From a checkpoint of a small transformer trained on Wikipedia: width 256, vocabulary 2048.
Each number is 128 + 24 x the weight over its row's rms, rounded and kept within 0 to 255. Layers, rows and columns count from 0. Numbers have three digits each. The size before them is the row's rms in percent of the matrix's.

# layer 2 attention output (transposed), 256x256, rms 0.0959, rows 60-102, columns 128-191
113:105186118131133147137086143123144143148101128129117110158107180123087126182151080123143107139148123119135159114105124102079153127117103135142136136146116159130131110156119134115144119131137101
113:101148112158126108100120099140116150124115113119169119154155142116102156121100130114142144150130135162126159132126102115143143114162095128110111125141095080145130093103084140123073100153092111
112:162169086140120175143107092131160141083134117163128147126137124110134060129134144103144134091143102111151146130098146156129103157149128118093149098139141102142079150120146115144122126122064127
114:117153132113096156121148098129166161144158112137080142172170099109136134112138085098106137133139130129150136158103138123133148083119114132117151155176151150094131124132111135157181131165163172
101:098119113100158117120091111160171140147102130134130151170111123137135129165143093119141161140148138158145139152140094146076130123122130137152110116151134124158148139113152117132139158100135142
096:137132133122090146111081138132086111143096082125142134138105127053120136138091145140110104165130095164103160135124080106119181128106130138135120120112137103132102090123093116144121136108142119
098:193155136104124118127110123204136112105130133131129110173189150142153111100108094155114173132081137115093128139139109122140078107078121149087142101114135157167134105083126148167125120118136094
102:133122168130164154126162125114153163109124111123082133108079151151128149164129140087122131110098126170128106108139117117111145104106128130168123109130094163094129126105105113112140170123153086
096:125166114156118142121120123124126115108111141137154131109131122139134102045103126092134097147146144127126122133158089114142125137105139142136105126132123163160125118117110140075081146100147159
097:126137113179148112119082110146144123121132122148167152121122136152118140154114089151140155113132119096179135138089143130144128112153096116102159154172168139136115113120115149124183138100143119
097:088126094113073119129128112121128135101156164120123112136103114110104147146072126148135112042109146143097117104110106153147117134141144170142112099125088132143154121145135139122140106130162151
101:158135167132147103161161149127121152136111144149103086114108160141065138129119130158131071082155180079130168109107124163105143123147079125125121124072157114150090151134103142140131097117093156
098:118134131128115114129086103112058149126119101175148159133112140120122084112120099144125151148099157131168142142123128166166138143097122151098126136114102131120118137085154120120121154116124156
099:070112152127130145161127080106085117150154159116155171145149135129124127099124188119121082092128156127115140143105151106144125106122155074114108089111086125122114137117183168137161128131115126
091:099171089119094179179131126147128091097157082127074129108151142182155106118119116129134136137137144134118129130152099156114156113126157150144135146099112135113162084104175146165149124097099136
101:118163129151148114151101151160159103145106159113163113138146156137175138140138138120110124113146109151121176161125124114173116128115123132145097097103117089159094152158147122126114133098151181
101:125167122107099166095131130068146088119113131120159132094121093119149099107121144156160132084104095114102103094107180159134145143134119141151134139159125126177133124136103106147114092145178123
097:131089146137133152126148115126123109148143127116119114107126145112115201126139081136173081139118103177120111146127121164123121110119116134146100183130082095173151139140145140132113176104148125
100:090109098152085125128171164113132119066096115191116125150119130131104116122157146138117141109093116099106169127111142087135108131080106138094062146090125116161130130160082101140097134125131133
102:117110123110107095105115087154162166134120106118104125096113108159128111128097158137156120095155069143111090160106120099117099147111134155101128122109119124155124099123166134189108131120153103
104:129066136112122117145137100129150168134116106125143150104114147163169160131110069135143125106130132111124109150169126136118135144148134135116119083155117112106150094141126126138155101172134109
103:161116097155106123091157126148115135095113118128146118137136109137122131120134092088123115161129098159170131171081117123150140149149132065127132197119112125110126144147120133110102116084138148
095:143169120117106110126156129086136107181126127125119112158137109122103136111164077104103138103170093124112165127102120122140146122144090123141135129171137125147147125148097126155126148135156157
100:110137130125152122176150148118127121134105110139110137140138122125110107175086111116145152138101162128133136086123110114090115082147122126134176183057100140147113185097149153141144121124121094
101:161110133094131130110114126131159147114167154168120078119135140120146079133113169159121097138092173121140137179124160101148106091137118099157145174140150147115113101144162133144141130125089106
097:099142134168194142094137121124145148169149159127179140064121138123132145105183115162080146105113163135101102133143120141154162125129127098166144114148074125147130153140139105150152112082114143
096:144098115123149127124139117118149164165116096152121080114121122163124143083153152118129106141152150088087098103145152134148124117133125131145146145132137098103179170168102160223120104103132103
096:105138105130138154129098134154181108162166109166103144141122116169133140137142075119114156150112139132145089144116165127164087158163134125097158119133122136139145146138124115111178103129147206
098:181152142105105135097146096124110109142138114129134120134096116140113136093103127117134153115162103191180086133175169132098171137086124144181084119117076157162151165156132078116117134138124109
097:138156180104135111163077115137138142103083142136099118109129094122153117074165158132109146109101113147122121148146112080147123157097107202086109113162092183178117145139105127096140124142106136
096:150159124094145133178104154083111139135112148093147159096120130157128155158120135116147142092125143130131179136130076125113111149121143100113112163123153109127116126179114111140157108153157145
096:165162086135096108105166113088123150159085100150118175146139116159145145102168165170152157185098149111158137125115125114099159145074145075141112106174138162125108106128131139090135107154156132
108:107127115125145150131131126123080143128165095136130131136098162134099144103167128130164138147121084129107115123121104130091113181102136117113098108176115103151105185156105103097086150122126108
100:068142131133145112123119110135124123143120149114170108141150148092124104121145119098111156117119167116206098075122139140104126107109140165115143106082100162113080158120097136140098117151163114
092:108170092100154146084149123132112166118136131128124091150125148176145126103109143141149143119133121115119098142125141113108142144127104106110092133119077129114139113133165139123120140134109083
094:136132117115165098145150154129097128112121165157094132120122159110121142147152098131116108074158165094100142137173146109151137114125122150141126130103119101127099152159114133118111146148164145
097:117134149184181111076096120154121151093131144123140111114115092157149150101144152068112136172206122142122135123124153157140116151108112135131147162135086110159073099126151083115148124169101162
094:164099122129126118137129111157126103140113119161126156149136190085090131087116141150115150074072148145119181119115134117134124143151140092120107110149135108144118150127152112133114114133132118
100:119138124104094082142140136074134136163153137115145121136111111139123086105113096047126125165144136162119129093129130121121107109126162156119146126157124102109104115153149130170144137095107178
103:105133150148119121106100124135146117095195154164159121108168062140169148139124127130174175152132117118182162128110153144107154145109152108107157154141116125161132136112123149180115130105087101
101:140118143152111144138159150132130139161157132105080129149145131113109133103112154146143112115114140131099155150104150147141154144099118099100133151156136108108172132148176157133132093143134145
096:122111132156109133116120087157186136132162109131102095143120134124142172177097120163151084062160122146119160143149137117131125138128100094138133131124122177126094164147137110081094145130082128
096:119104136155140134088115131145160127110118112105115129084139122102152137154135116072176110097116120181121137122129133175103143179119110107156122114137145127135107134155134103142107142169107139
# layer 2 attention value, 256x256, rms 0.109, rows 61-103, columns 128-191
133:157098133101108133104156151111158101117127160146118157100123165124131121135152135159160126117139149104108097166129142136124084110103176119125131156076141169101110130142153146125148158085130162
124:116118177114147104121166136168133148128137136127144158093137107164128158141109129137087123169091153179151143134143127059121104101131136127160128122120120152133131125101102112151103118122161145
133:124113175135185131165089157143120096172085142157143146147092104139122090135102163153129102128106138140093112083138106165142091157108101132138152092061104108148122099158138126106091107141110077
093:109124150100121126114131137146137111106136124134100128133124136116142131133114127124125101175097116168126151083124123121145124151141157100097181135149089112090096089140101139166101130112157120
085:117134112113140143149130169088138147146149094100131128126095131131164174123132140131125155098180131126142122127123146150145101136126111085076161098141107179101155108114145141104129126126113112
085:140097123087143155100147155112118124142135114124110158127141138090128151100129097106121120134192110125145119114117174134138142115183125111114169145131072139129140165192115103154134131169084116
095:146095125121100122126132144115128107129117101113153088104149114127115140105150110170126100142148134104119129146089116152148166123180135117121154121107143080142159123163097153094122121117098114
083:128145137102126126124113125111141087106112157135115152123125137152132174163194145202114160136113135127104138136123121126116122162115124129150131128149152098117123067126124124148145138155122152
086:111102140110153183115145144111110144164121108073063143119092113096139135139161148111097097138119148145080145123120120133112132161141165085148155129133117070160118128107140141135115169123136122
089:143113147151181105113150150109114123152136099149103096148170108130153098117174112153140121181107132137123151121142117121157149117120108145125133127144168122186129126117106116142118110084113131
090:073081135159108132128120105093122133115152141125125142173144092128135106096107114108077147079129066102098123153169104114151160118083156149117098141149119144121165160106123092109107101135106141
087:093101120126135124101142107144152103101121104110111107122135089142130127135094173100110133105139145113097121150140122153089095131162105102156105139136113130114074170083132113112098134172120093
091:080121105152137117118141146166162117098147119164114077110173098163108139113131165110111136141097123109140170117139103133118133094136125152140127163149102140141117116090088165139110118158096130
078:112103131128117069105142130113167167184128112138142099130096112078099119102125158131137154132158109114114117096110172128144100141141141128088145148118153173127106161151112111130142157154141137
090:108122132141124143125111146105107153108154132148150128110118117121152160117115118178108147156114139147116107112126151117105115121171188119116166137130140153140105103084107165145111111144108147
088:143091100119139134107145110163130084134140135123102128112154144129137128147116096105142121150130165122166166169156166119174118082123142153115104104111133123096131142115116164084169129135116146
087:163115108145160126129095162132161145119131127118135142130166112126154109122102154134081129132083143123190139093100139121138189124095134123098119100138138135083115098191144152153138117107135126
080:116156160120119138123095104098124124159144155102147142104142145108120136134111122104153112096128154094175090141089135135123113129124097124174121145105155134118175127088100110110139138124110117
093:120141169114117149143140131141118139131126099126157134137136121113163141115133085130127133171123150091127132098104170168132133092142121102137108109119180160147120099146139122092084140125113150
091:131105099137124159163153115086148094137120152156108147093132117171091085140129105113123108099119118137079110117120100143136123121101119142161088142139162068112138137146078124140116123119109137
091:115169122066109117126109103115111094085138128150167170104123132097159136139107159146151115134145139127122146124170156087110138106098155128132151092171159164112157103121160053123138142135145118
084:108135106147142113136078121106138153092136121111136131108119152101108129071082169120122131107138137138119134128096114152114111148155115150119161118144141104140115126137171118091134109118126123
092:104129155128142124101106106159144136121123121113130124122108094123082122115167143118145106152165126097116147127143135144145139124141143101142119102161122170130155109132156098160102118130144122
091:072127140102116156119118067120116097129113123130133168115084091170113103134128065107124139155140108150124154103122080111094131122119145145077106075127062095182117127149090148182109138144138148
084:173173148138123117153112131146099115114137176106072118144125110146108132154117134103129134102139115106152174123124137085091161135113104155120080131115182110072107120093103146121131125164120166
084:154104099087130125130154107133116083114121150131130164127140146102107100105084123120098131133162148126133131138128132148081110128130101151148157136098132144131126103098144109073107177098123107
078:161144143134123096124085162089123147142114121095147130143152145128147126139150162123168119115108118143159157081125155116134124087083139149116130168120123145113144077152138110140101142121159079
090:130143149130099101150159152160142111151086124104093127148142176128156105129124156151112133121107106097159127125125147148134142146111126149110140129132182112104139130153136150062113128155149133
084:141154144154140094105122127125104121161144134099170105155125173118070127129131133104174111126139104161122141112157120125114115131136112120141168100093113115124124102191141117102157151142138141
087:124133147114140109121149136139087149149183152138127118139126145116148134101124150094101130127111167114119082134101153120113156147141092135114094126113136157173114139113122133130101125143066139
083:109114153078098190148136150124134090126128112135142120104085161098142153133111114073121127035121131102173119151124092160150129168110093140092146111163133102121120087119123146140129135145099119
103:132129112118122129120149148125127154135105143138104118113096128136132133136086132170088141106131169091164134149091108125167148138128106139169115123125159101087106085087165122135140095146116089
093:117156146158129112123127104142121125086125143155106149133142134175126113112141128102143147151114107118097166128160144114155144175104121092141087146181121104129141106117094128132129112125112147
079:120120142138099166138133133130145136127133147111146184121128097130085102124090150111096125147126118108148113105166109120109123115118121128175105135110145097167101135132136143157111102116124118
084:150151178169106150160104168090154162178118161101127160137149141098123130138115157167106115124135097153149106126116115134113130176170122124134084102121140128131163131146112153133128095115137112
085:097108150106140140110164144106137105116151126169170118157167174129121108150149115142162162132060150136094149095161091130117163127107171134140137096132114132123137070123102130134125107086149149
075:133142165151128106151142143157134137143145143110114123133134132172121133128154137131118081073153138152157096114110117102105149139129117139123123125106129084117147144109115091112167088133111128
088:130150110119146129112146135159135117103154132152127092113151157127145150162125134151113122165127079118138107103100137140143118123130186139124155137145110135111164128150106103079126107136139118
089:117112100104131121153133085146143113122109119146161149097114130150117083149104141103131150103122144165079123113126117125111107095145135110122136156123107160110102097134116120119105157127153176
090:071138117153126132151150136126142095128150085159121136094178131180109145164153104088099109142116121083128140131141135088122084114185167144140120123081142144145096137126084118145131158121101107
085:145079134106091078138131152098115127187170155140146130084091114118149091108151141089120197123119150140126130151104145162111150105124143173172095100108135137161143138130118152160117111154116094
085:172148119103112153139130114097112156146134169139175166102121156144120156163136101189091123162146138120142101116134096097138136105148129121126135134104132113129087086106150133080134137128140138
084:133142155124191133133111149130113102134164091151122160077136120127187101134179113149155142133121122097140101093127130117138135108120122127148151121156122103117152097122175084132167140138149158
# layer 2 attention query, 256x256, rms 0.137, rows 64-127, columns 128-191
086:148116162116123153143122117149091144153125124126126090149101114140143094103140145128118155178143122123153132144137149113158146141136121126107176140145082114136117099097097176113126140126140130
091:145132104148105089105130135131116139131122073124129116143153149147148127146136129107098129156140119092161128092096151132098119144160153138129112137101163095128127109156122135119131129156109120
087:093129127120169058103089139155157152105125112151156105078117126102158142109093128119117078121089134118123122108117124125164139158105098106085133126135121130125118098120084120139144170179109161
085:138109149111132161194176113121107152119104126127166120125124116151122139154143161147139146142105136130095075143103123164092110141131151106086162121177105139155114119125164166121095101152111124
083:121138119129093093133112159118183150099149123098140135133096130123116104143114140144157137126095150146120122168090135182163139095119095187149114162160128134143098100077125146109150149151135097
086:105118118124150138125122121113118144133101105109130130139071145145091099105146128089168122116140144127121134135157182129122080148111122091099098175146163132169102136112139126187128134161116140
084:121131162122113073100126107123114095162173131144112168150133114147113134124175143129145130121110140137142104114111149127106123123143103101119156128119091133127124110165148101107121139146126141
091:129109157108127104117118148102077148137139139122112157159141128088165112098127108137100133101100125153122133130129120104108124149091066132101110135129126139141156099107118150130142081103135161
086:097161140136120130120139157096125098158158117135147147110166096132110085122132107134124108150082144092100186085166156138120109116143120148145102083133110126110149103132171106161129184123140133
081:128140150168099165084111138090110120123110121181120112138105131147136142183148104130153155120170116121097109128121132129164140134139139084183133145104147108097103184100074106116116148156107117
087:167155104119140174132122138125126082111140119138128144142127066176121119142115117108142108128164118104152100110188114119098136157118139089104129170103153131099099101151111067096121158114135103
086:107101128116133142086177100144153117109125153123118129139110151100140137086117134119136116115125149194089112148144159167149085124112148142132124123084135154133151138136159128119161154135121123
086:088097159131131129077095084110096152127132133130100119103121149113111125123058126120144151146134123109143106131145179139134120111108095110166072117108137122108125130186081149148125125154135168
087:114149147124104157143157095129106144128123122112130114124079095103149118170136112117140142118107076166126129112148088121116168134162099071147139128148123117162160127121108138117127116150116121
078:140157128097097101119159181137132130092096130157108113124136108127127154115134125130124110116166128100101114147122136199142142087120102203148141129155084131128171116175113122104096125124160135
089:123131126126120146152108104148112102099161161122131129150169132104126135105125152154121110123127132134091119107099155113133090147144129066089105086149099171112132068127144146108137132123108138
091:117090159139050113118144115134105131096134141120134091130106131117122145121132133124126126100149138139083169121110091149101151158119163131087106121132107096119129150122143152074123119095154143
090:125115135080102112167144119144089125121131163152160159156112160139158184157138121143114117108131127106136186118120119139141146063095139097098114139136121109133112118056129154103117121132122113
082:149179129160154097090103129143146112139132137120146151136107139129133135076123136125134097124136116118136116088169148092096113149064142140156141116152153126174146107121106142167174121113124132
087:143138120135125108104162121134117147104162156118124098074163133150172148154085118138113117164136109130093107113153104093122115084103116102152115117149139140114123161140154133145122123108105126
090:088145128151088100120143104130134105088105136155095095145148155125112107149100170120170147181090170134126128115127128143121126147136144141141113141148110152161132110139140112134102173081142109
087:125116124118162110134134119096158176147161144126123142142116122132097118120100128128146145138119140125124194128133131093131104131129109176136170153090155106130112103114114111109145161106096127
090:119136130093118096112160070143083123117132124130131121147139183156138129114142100117125149133143140177122127104114142115146110086131151142107147081098108118114135149143063136109106136122157083
085:129121166104106147118142130155102134136123144138154130115086166108113185096113156133147119123149115144107130087109188105104160132157084165124151097109118162139107130097128100092119117151122091
078:134166116113090126124148175126102127142141125117127127101125114145107099126126099105124101123140099129117167096100149103128158112132158144078094149100118140127146139075140140111123109154143110
086:149100105154121151075134131076128116096135146133115157154123150092106149092147087097181108113123141138124125124134153096139143169155157167111101151116122119129123142102147128095134120114128154
083:153124183162152106110145122133142107120132185137159131111161143139113140130188153157129097141110127126099110112143116118106109154117147143117130136148146086128089155135161113126121104129130135
089:113156080112105156104105123134124095072154103112168120180125104102163109061154157130152118143130139126091118126114143154139134127114100147146120107146130143155142088090131124156097143081112104
092:104108124185089138086076121084104119140105139140128137096117119075110113121083143136122137107131133133125093129128125089144161106135134144141141143163177144127161120187105134112135104143117144
085:147102146121146171153101148124103084130078192136152137130121142149127143127119148125153200148106140144130128152138136123106188118138108104133137150136111101119104128106112108136107126145103108
081:134115151174155153152145103102138131092122107149149141139125123150103120149127151163144135130127127088120149107129136160099091120111098118118130110110146148106148112166135127161123085119100112
089:198146101111130118112097104141166113102142156155127095167177111137106169116087100137141124092138153119134109135112161114174107119152141166125138176128125139137099149150109156150176126176140171
085:143123130148132099154123141135120171122140140185139098148143157141162116111164167140141140124160150135086143103136144132145076173150141150174130134176123113142124182105088101148128129095155120
086:160072103108100133105116178170112112156118111101117150132115109097123170140152112131107156121094133180102147139152124162138124090150127096134097147167117175131105127094123067109126168124119138
076:099120101108131111146109108113132144129156117149152130127100120135094125085164170155095157092118126128103144146154135118114094159120101160161133151127156118131140130140107121111126138097116114
086:150101123123138099129128141134126147107130094127131126105102122119122117113170117156154141102155099113175136100121154127131126125145155118071144111126098118098138141157142093148087112119092140
083:185144146128119168134110096115112125118134132126099118133105108103155160138125109123123140132133097137115135119142160151143145105101113143155159138174142111134121141112154168133134123180139116
079:105138087125134150105092069195153087077117134139136148128170139144102185147141147154094123132127139131156147141149156119115123142128146125128152138123140114136144093145121135143121146082084132
085:141134114124120155098111148151148144104162142169139166134142109120096135136097129103118121121140125128139099172103102129084114155107081152144116109113152122122137077114123107143119116114143114
083:148115086136171114157153103140139169090104115131111156145121159143112141128123121149132140177101106165090161127123099150099127121138133139160124138142116087124105070145159117099144129112127076
085:111132123157131118116140144112124121088077113132118176104115118104116144126137121149106125156080095123141188105114133151123150159133121076159138089132126131101117114105122163167167068112138100
083:091120094136155171147104114125151134171113114077116126148118135149079121114090121130168123116105157182102158110110132126151118133141206151142105141118112111154141141154153125141173098162131120
083:112126132115125142165140139102134106109129116120142119127154139151130155115128127128089090125091113122158125124143115147157112138166156148118091143114147115151132146119135120092151080187128148
083:135127129126144152136132142168154102116123130156114131115121131121126115147116146136108157126135121116117120104135148114117159152186080142068157088136148113115160186105153119122122161111120111
087:121149127121176136102091142129107177102118128107132126150171141135147189096124114168178115126111127120135130093143136145102106135133137130094169141099105109115131097062127115106115152162120130
082:111081087152117125152118125142135147146096099146123135127135097126126131109137175072128098138151128141178069130146136133106158136107142204118131155104129108142162102150124111104149127100126125
083:122128135102095200112099084133140186130145061157141148169141159110134109107135116141153131139127125142110092067148118113117137162115140097108087130158135108155149095132118116105079135138145116
089:130119149137095105166128159142150128128087136120160140149135101173140151132142128119131122154109159135133137084117167113137143128128112145092116174145156108128133113104076130169120101113140101
088:136127086161125123128103177118135146087147162123103092129136145100132132110119135165143126119092180105154119160123110114151122135143124134099102123105079136170135172145119142220158145134121101
087:124114190177143134171160174139071149171136126122116106131113162135139099090143133134153127105168127158087112112133142118128126137156127164095131114130125116175137128124113132114112093113118092
089:098089110108149129160148171108093153118078124189123155098125147120126173125128187127118153134157122138147072133112113166098141136124111099139110114149082133140103153100168124121141121158152120
088:152165084081152122170138103114126117121119181085143105123111119152087124126104100107129115159070172155132106131095106118175120156126152152155117139185099115126126081139152130189122125120128129
089:091134102114122087102159155114144145156114135168131116135112147095144137103147131122084100083114124172149132120139127149183105164147136092111117119135147112137133135136143116134139113112150154
084:126128123101109135120145140143174112120121155142126123141128119138135171153127138142149149093140126157159093131186130169145089147155104104120173146177129124166089107150119137125126119119118100
087:160140131135120104101147127132138107135151091126159147123165099092112162098125102135170141130181165128152122101116164156068118128140113151096099136119128113146169129139103072125092148113057132
090:139152137168156147144143195150120119140147162109136158123102129110158142080147142151155140149129159186087125151153124125106120116127149092149114135154102143139136120193073128163133129107126153
092:151170158120137115110078157130157131101110144148110138104154128153136122127124119150105127108141076125135139143130146135127095180120151154144129129130127087102095109156123122141142112132129107
090:148095149095128102081155163112125092138114137143127156105118145166146125135092123151131148125127141120148143140161146128123131150149084144143142107134124121107192125105090132105118117161123140
084:142096093145089148123152107147082196105117047127117134119107129115145182161144138122143123139115115119130092129132124145100097124146129162117129089146124158158129139114162113171094095128108095
086:099153097141149129100115116128117124128137081119150117146102124168135117150123070112129135163127148102150131097121187158145128131144134104107134096126140155108135148155090150109134134100109097
085:133079132109127130155139093132121111100133134119090126156123128142142123124107102115111184126119152173146115117113103154140123146125140160143123119128070148121123103068144131099151164129093107
085:125130136110148106163093125086142113158121118142121157156182120158123134106099099138133142123115159073123167104101099101149112123131137118135088137128096116096107163122094145145145127129103191
086:145120163132103134127099150137132104102135149137132088138137182132087136127113128144121092168120139098097167117137125152102130137132119100112170180151165135152086141124174179154134179162088146
086:134150169138138127130134101120130130101107141129167142088146116130165142140204127115093158146171113111116157121136106174138168125083119120100108170111093113137133144116123148165137120191146094
# layer 2 attention key, 256x256, rms 0.142, rows 64-127, columns 128-191
079:174097114114177142124155118170113127116200138144124141138132147123100202156126112120102168146096115160120178103121139146120122128106094090112126095152162109167143107100112143137152084142134161
087:143159133134115116139129092185071120124106105142160116110098131098127160111120114151113131138093178173102152165142115124153103122119135121080140118119135119158121151132154117115155112113155084
083:158152145157165103167104145133148090134131146158145146147152109120137139143099114141084125160171119125172102130134126148098118106121117144161146125111126130121109102148158115105151085173111159
080:097150150114136116096151117145138158109156121159131145121147121163141137136148139136115146130114166081153109151117191111087108142131149134125090141098147121157100111181149123172156111144130083
075:105091119128151144120155142145091103114135090101106149111109094112133099138146114152120127137089174144109091174104143168157112156131126160116128145130111142152103108151121123124115139169090131
083:162134112119085077114090115120097137132162146100112095129164154135131126112111128081056078154090092094122124131138108143105146141109135128142082094133125093123128109113123139124128123178154105
079:137134135135147130129139100109154095091165142119132081150102121116151162148113104156124145145121128143128138080186145108133152133124123131091156154147134153100098169177138164103136083126103114
083:123146130153154090128176100097139157154086097135121158105090136132116131167142129101126121126082119179134161118168155104117108161105119111124141088132154128134141107184120092104138098139178112
082:109120176144146128103140126127109150115141101132055092137076134123127123132107162150126120108121098126168134108123149143134141087120135126098130171096123137101173108085128074108104127125107110
079:136099095081115116122137148127144123133092140148089132150103110136126165102131165111111122063125128141126114106117085129125181144139143089078118125141132160117077096143145083116133109134112152
087:119083129119117141121139090109129096108128099133135156165107112142151148140150159149125119088077096177156124108154119147093127122124136092089140114122126128140145117122136133132155155110148143
088:129161124134105112105125132132120118136092113131169095106148130174150078153150146130142106143111103150131133160108083160114083144136131136149117126130159140119130141123165118144091176092138100
088:058106143162142140108138097140162087157158162164127155144208119163132155109094131151119170141126117155125165124111120172158136137135144118146103093164094153136141116130111122113143096117159186
080:147191141120137110086118162136125126129130142109114168096099165159129150132128133107129116127097123114171130124119159090149169138141126097135076143176142136105095133094138180105130114104101151
081:157130147165158083151120085098149152113166082106089112163181158130133125150134113119159112120154127117131161116148099137144111110161086117119134110121129142162126169148145094121186132107147104
082:123087098113140183102120134117137158154128123171100152104134115144122156128113152124129119117147169130145141127173149077097134170126104148136113115120126107127097105116144107112109123087091130
090:147145087097156143126133161152121157129126131140124146096133100100108105137103158053173155106146115168143146153128111098137145106145135124113157098089146114090090167121163173107134129127127131
090:125111142136118093113111144195130110102131155077085094137117140122149103091142121119132124118116085132134129103121171181147129125122119181159089138122110094120166083142115136080118120136152139
082:147097159129111090150128123107111170127088125142119112116127175114158114108108152124087131062107137119179161149125131080122117137123125098118146140098152095159112143126126102157130099154110153
086:090141098113154159138149123098129115125104117111121128081160136154147142159138140187131176110141166098161134124167135167131129108095110091119140170164142139117109150070165082137161114127154151
087:129143124149146128131137112105172130174165078149118151113119167112127132145089158129128116169115145147148148141114132106170151138159135141102128137091137139116148174125116138103163134115149154
080:114142146119145100119102137142151093164149158127116085109127116171148106132090170169124091134116113112097130105104126132119077148138156162110124169117125102137125114185128076131107175138155094
085:107166063124124160170066129124111129144128154126118088135098144132132147107158161124116132104110139112127178130110144167121125115163100134166135137114104145130107132111110165108113143132148110
082:097117119146155139168123156085106172141112123128113134122151098097132096124122115074157113116075108142092178097122155146155126075137117150146112136129143133161133146112124158141156131117161117
076:103117088097154154117167150119139128127142143142153164124133086131167114137160177087103103130168116109137142122083129188134113140130183128110118140126106122122173106116177131154148114091140131
086:099132139134153127157123126112128156147089101159112158144075113144094147127062124111139097141134094173110104169141116121138155134102161159126146164119121160088127142154120156084140133104171175
081:130104106156104135150139175140109138110146119131134110137062095129182127120185125126122112087139129128167107137181144112126120171094141142098161105093106127142121113146120122143104144123146094
087:158115120097143145109112163102139150124133138142158161102111116122121090143103147192148128128132151112138120146187094107095101162161118131118070099114075150111109114109130144129127155119101135
085:091104123149138126127157102092115162134134133175126111118139074134136139125094122144125129150122133155144143128127104109138158124122120104082117139123103165108168122113130099140128127169137125
083:117123159131156173108146130080122099178085170126163109156149116120133127119142095131127131141145118095134136110123124129114199123083133118111091143099109118109139095147172088097119110135151140
080:092145152135128116105145140143136147090129115093114112091130142101119136115110138171155115170091095110064134153150119150142137151153105105136133127186143161127154133072120070126126151116113154
081:116084109137119099110088145134082133149111111142146138178153135108141149135093187157129152121075105112123158127060131082129134140165129156104183138131156121137123128141134125172157136125150103
081:118163147140156094166154120098176109091156122153147090134160114140169108124121148136116093110134143144122110150160158117126111103157153159148092164109101099159118149129109149144054120152080113
082:107132150150120148107095169094123089131160136124136130133149122119107154106095168146107138170166138149109157162132144134138175139099147171151098118126127144183103111162091097107121084138149125
077:091110102088141127114149116112165134148139133056132147109158165184093124124145118124090083105108123134135143137079129105126103121080091134135125165133137154136108093131149147106150159128124090
084:155152149144150096096095129168101092150090139081103158092138121094171128128112118103087133108125128126092144154160126138115070135138174153116131149106131150103123089118102152157123140110145084
080:167142156130164128116156170127084154146106151100111168120163134133137124112111106130130127082125124114143133096105100141134107167157130141178118152132097149185105113119122117103176110174139116
083:137130152166122161087121136096119160102103147145127095132154111121134073120090161072188103100127127135144129119121139139114171116100101095186130101146150110150157126129143137128140168180144116
080:188115129126139153123095124157152123116137136093100120143133156117125130121152151126130122118119137139116190109077090090134087133121105091131133144145143153088118166128107126172139154133132169
086:120143147140131125166141132116136113105127133120154129113117155153153085100144118163181079136103125127171173129095140130153101193095145141128158107077181120082121119151140141150137136100100135
080:133136101059143086129147133155120151104121141170130097109111123159131151148141118138107083095154104110136117123103124113144130129103141098120087114148081178116103148125122105080123098181125135
081:126112142161114143150123094105104147148129112144121134112084142138118150095113142106112139110121093137127129079100120133155168139155102130109127116092163109109153141118144126136117138132139120
080:130131126141109108158173159124145084112136154148134139126081153136131161139079123105156062120085112187126130147115103107135141109110128122145135141080091146131151123096126129144150135108122130
084:092160113119100162118138111132142150132134166156085111139146128104130113154152086136104176169149107121081083085111123127144080102147149128124123082119141132138147168126112113121111147123093137
082:164082138104119104121164156176162149102084148106165127119136130113162136070152132133138117121127116121100120150107101147142079158154134139143164140089150125158148151132124163111139127116130127
085:139153140177066135152110103145126169118133135113146142128115131146129120136119133086098138148134126147115117142162149092133109160112153098061114131122093132150168171160154115178138108103140130
076:146137106158175138107126133125177114157193156144137129172104137151184145104137162158146130125102096156116070136120127124126077125153127120091124121143116148084140167118156117142098164128111159
086:139134153176148121204133100117122114107122118110096154118136124105084133105144123123090127156122110124128160112157149101126140148077140111120121122117098112099138088113163151130149096135112109
083:177131104111126134120098108152086136112116129144136139191116111131129095139124110150147154104145123102128133084142145102093105159069127115141180137120136156117098137142054131102132108164074158
084:117115145098155149115170119115151124134117096111165143104079085063116154106161118096154114155144171106107101128133170146074069120119113117135085116128134098171125129158145108142097121143185100
088:171082158119123109071100170110124112139131132099146087126131123101094103113157137137153160133125140139100122169110110118152095138183124166108111135123140103131120156151072111128130119124133093
082:093096113130128147104107109142115146129118137102108081128139163141134110142110139163138116112123140107078101105111101082102119114170111173116138114123141173131143102141142147147100099118165109
085:149097104153135119116109126169140091122114149140131068118156111132079122152094126088118113139145119127123126130111144121183159133156133099193160134101149144098115154103152149137085122172157096
078:124167143143125105126113168140097107146132130107132134110144135120158115136181137120116091132141128125156180118158080172083067100160128062182130099115143118146103132150119090174096143130144117
082:104112131149145166122134163083121148148127156109137108129120118098151149105130138110162151047132138126121150152150138193154106184118153132104160123130129134170129106149120129136106174119134114
089:154136117146162153093135125108151166111145093103138139189137111114124107139118118155105129171157146108147147137146118123115144101100142106123133152117080135136080114130141125098101151133126113
087:141133085133100089137159116131120138139144164092153095160121169168144139112140140123143146152088098157109113129080125098134113152116119143116159116147131145142151114191138127118118101115130088
083:111156152167137087110112158118124104118124149101111119117184113138144135112098129129153163128119135146132156092150139149131094118140131132093178137155097159148162113116112117206095132128128160
083:129130124136114115114137126115101179081153132180126098106138134123138141106138140102111123109140108159113101125103154148091081107143120136123170124156139153137098120111098099097149100107131119
083:122133133120116150140090151103083120138130158162135141163134106106118148119143137087087125163097117114111082111096080116128169134122172121087106148141116128165139081090140107103161126141161105
085:094109145121122115130135142102088081150127163115117161177079126086172143117124099128134150125073133081124162139103155148109137153118135145112120160114122128148151137124134126167097153157131122
083:144089124133131118135154129076118106125140162156169138107100129074123112176128116121114069067100143117107138117101105126133156144120092158111165143157169066108164113160109144114146097097106146
081:109079121155100130107138095125106125101136124138093118130128104161187092121119116141130139102155122102129095105115085162091136144149151111136067154104115116130094153135174120137088156148130164
083:133128109119132163132168150118100074128099117090114121109138135091136158131102109104124129089116137068158084167147141147142103142110135109107109099103159111135181138123135173115172086117150134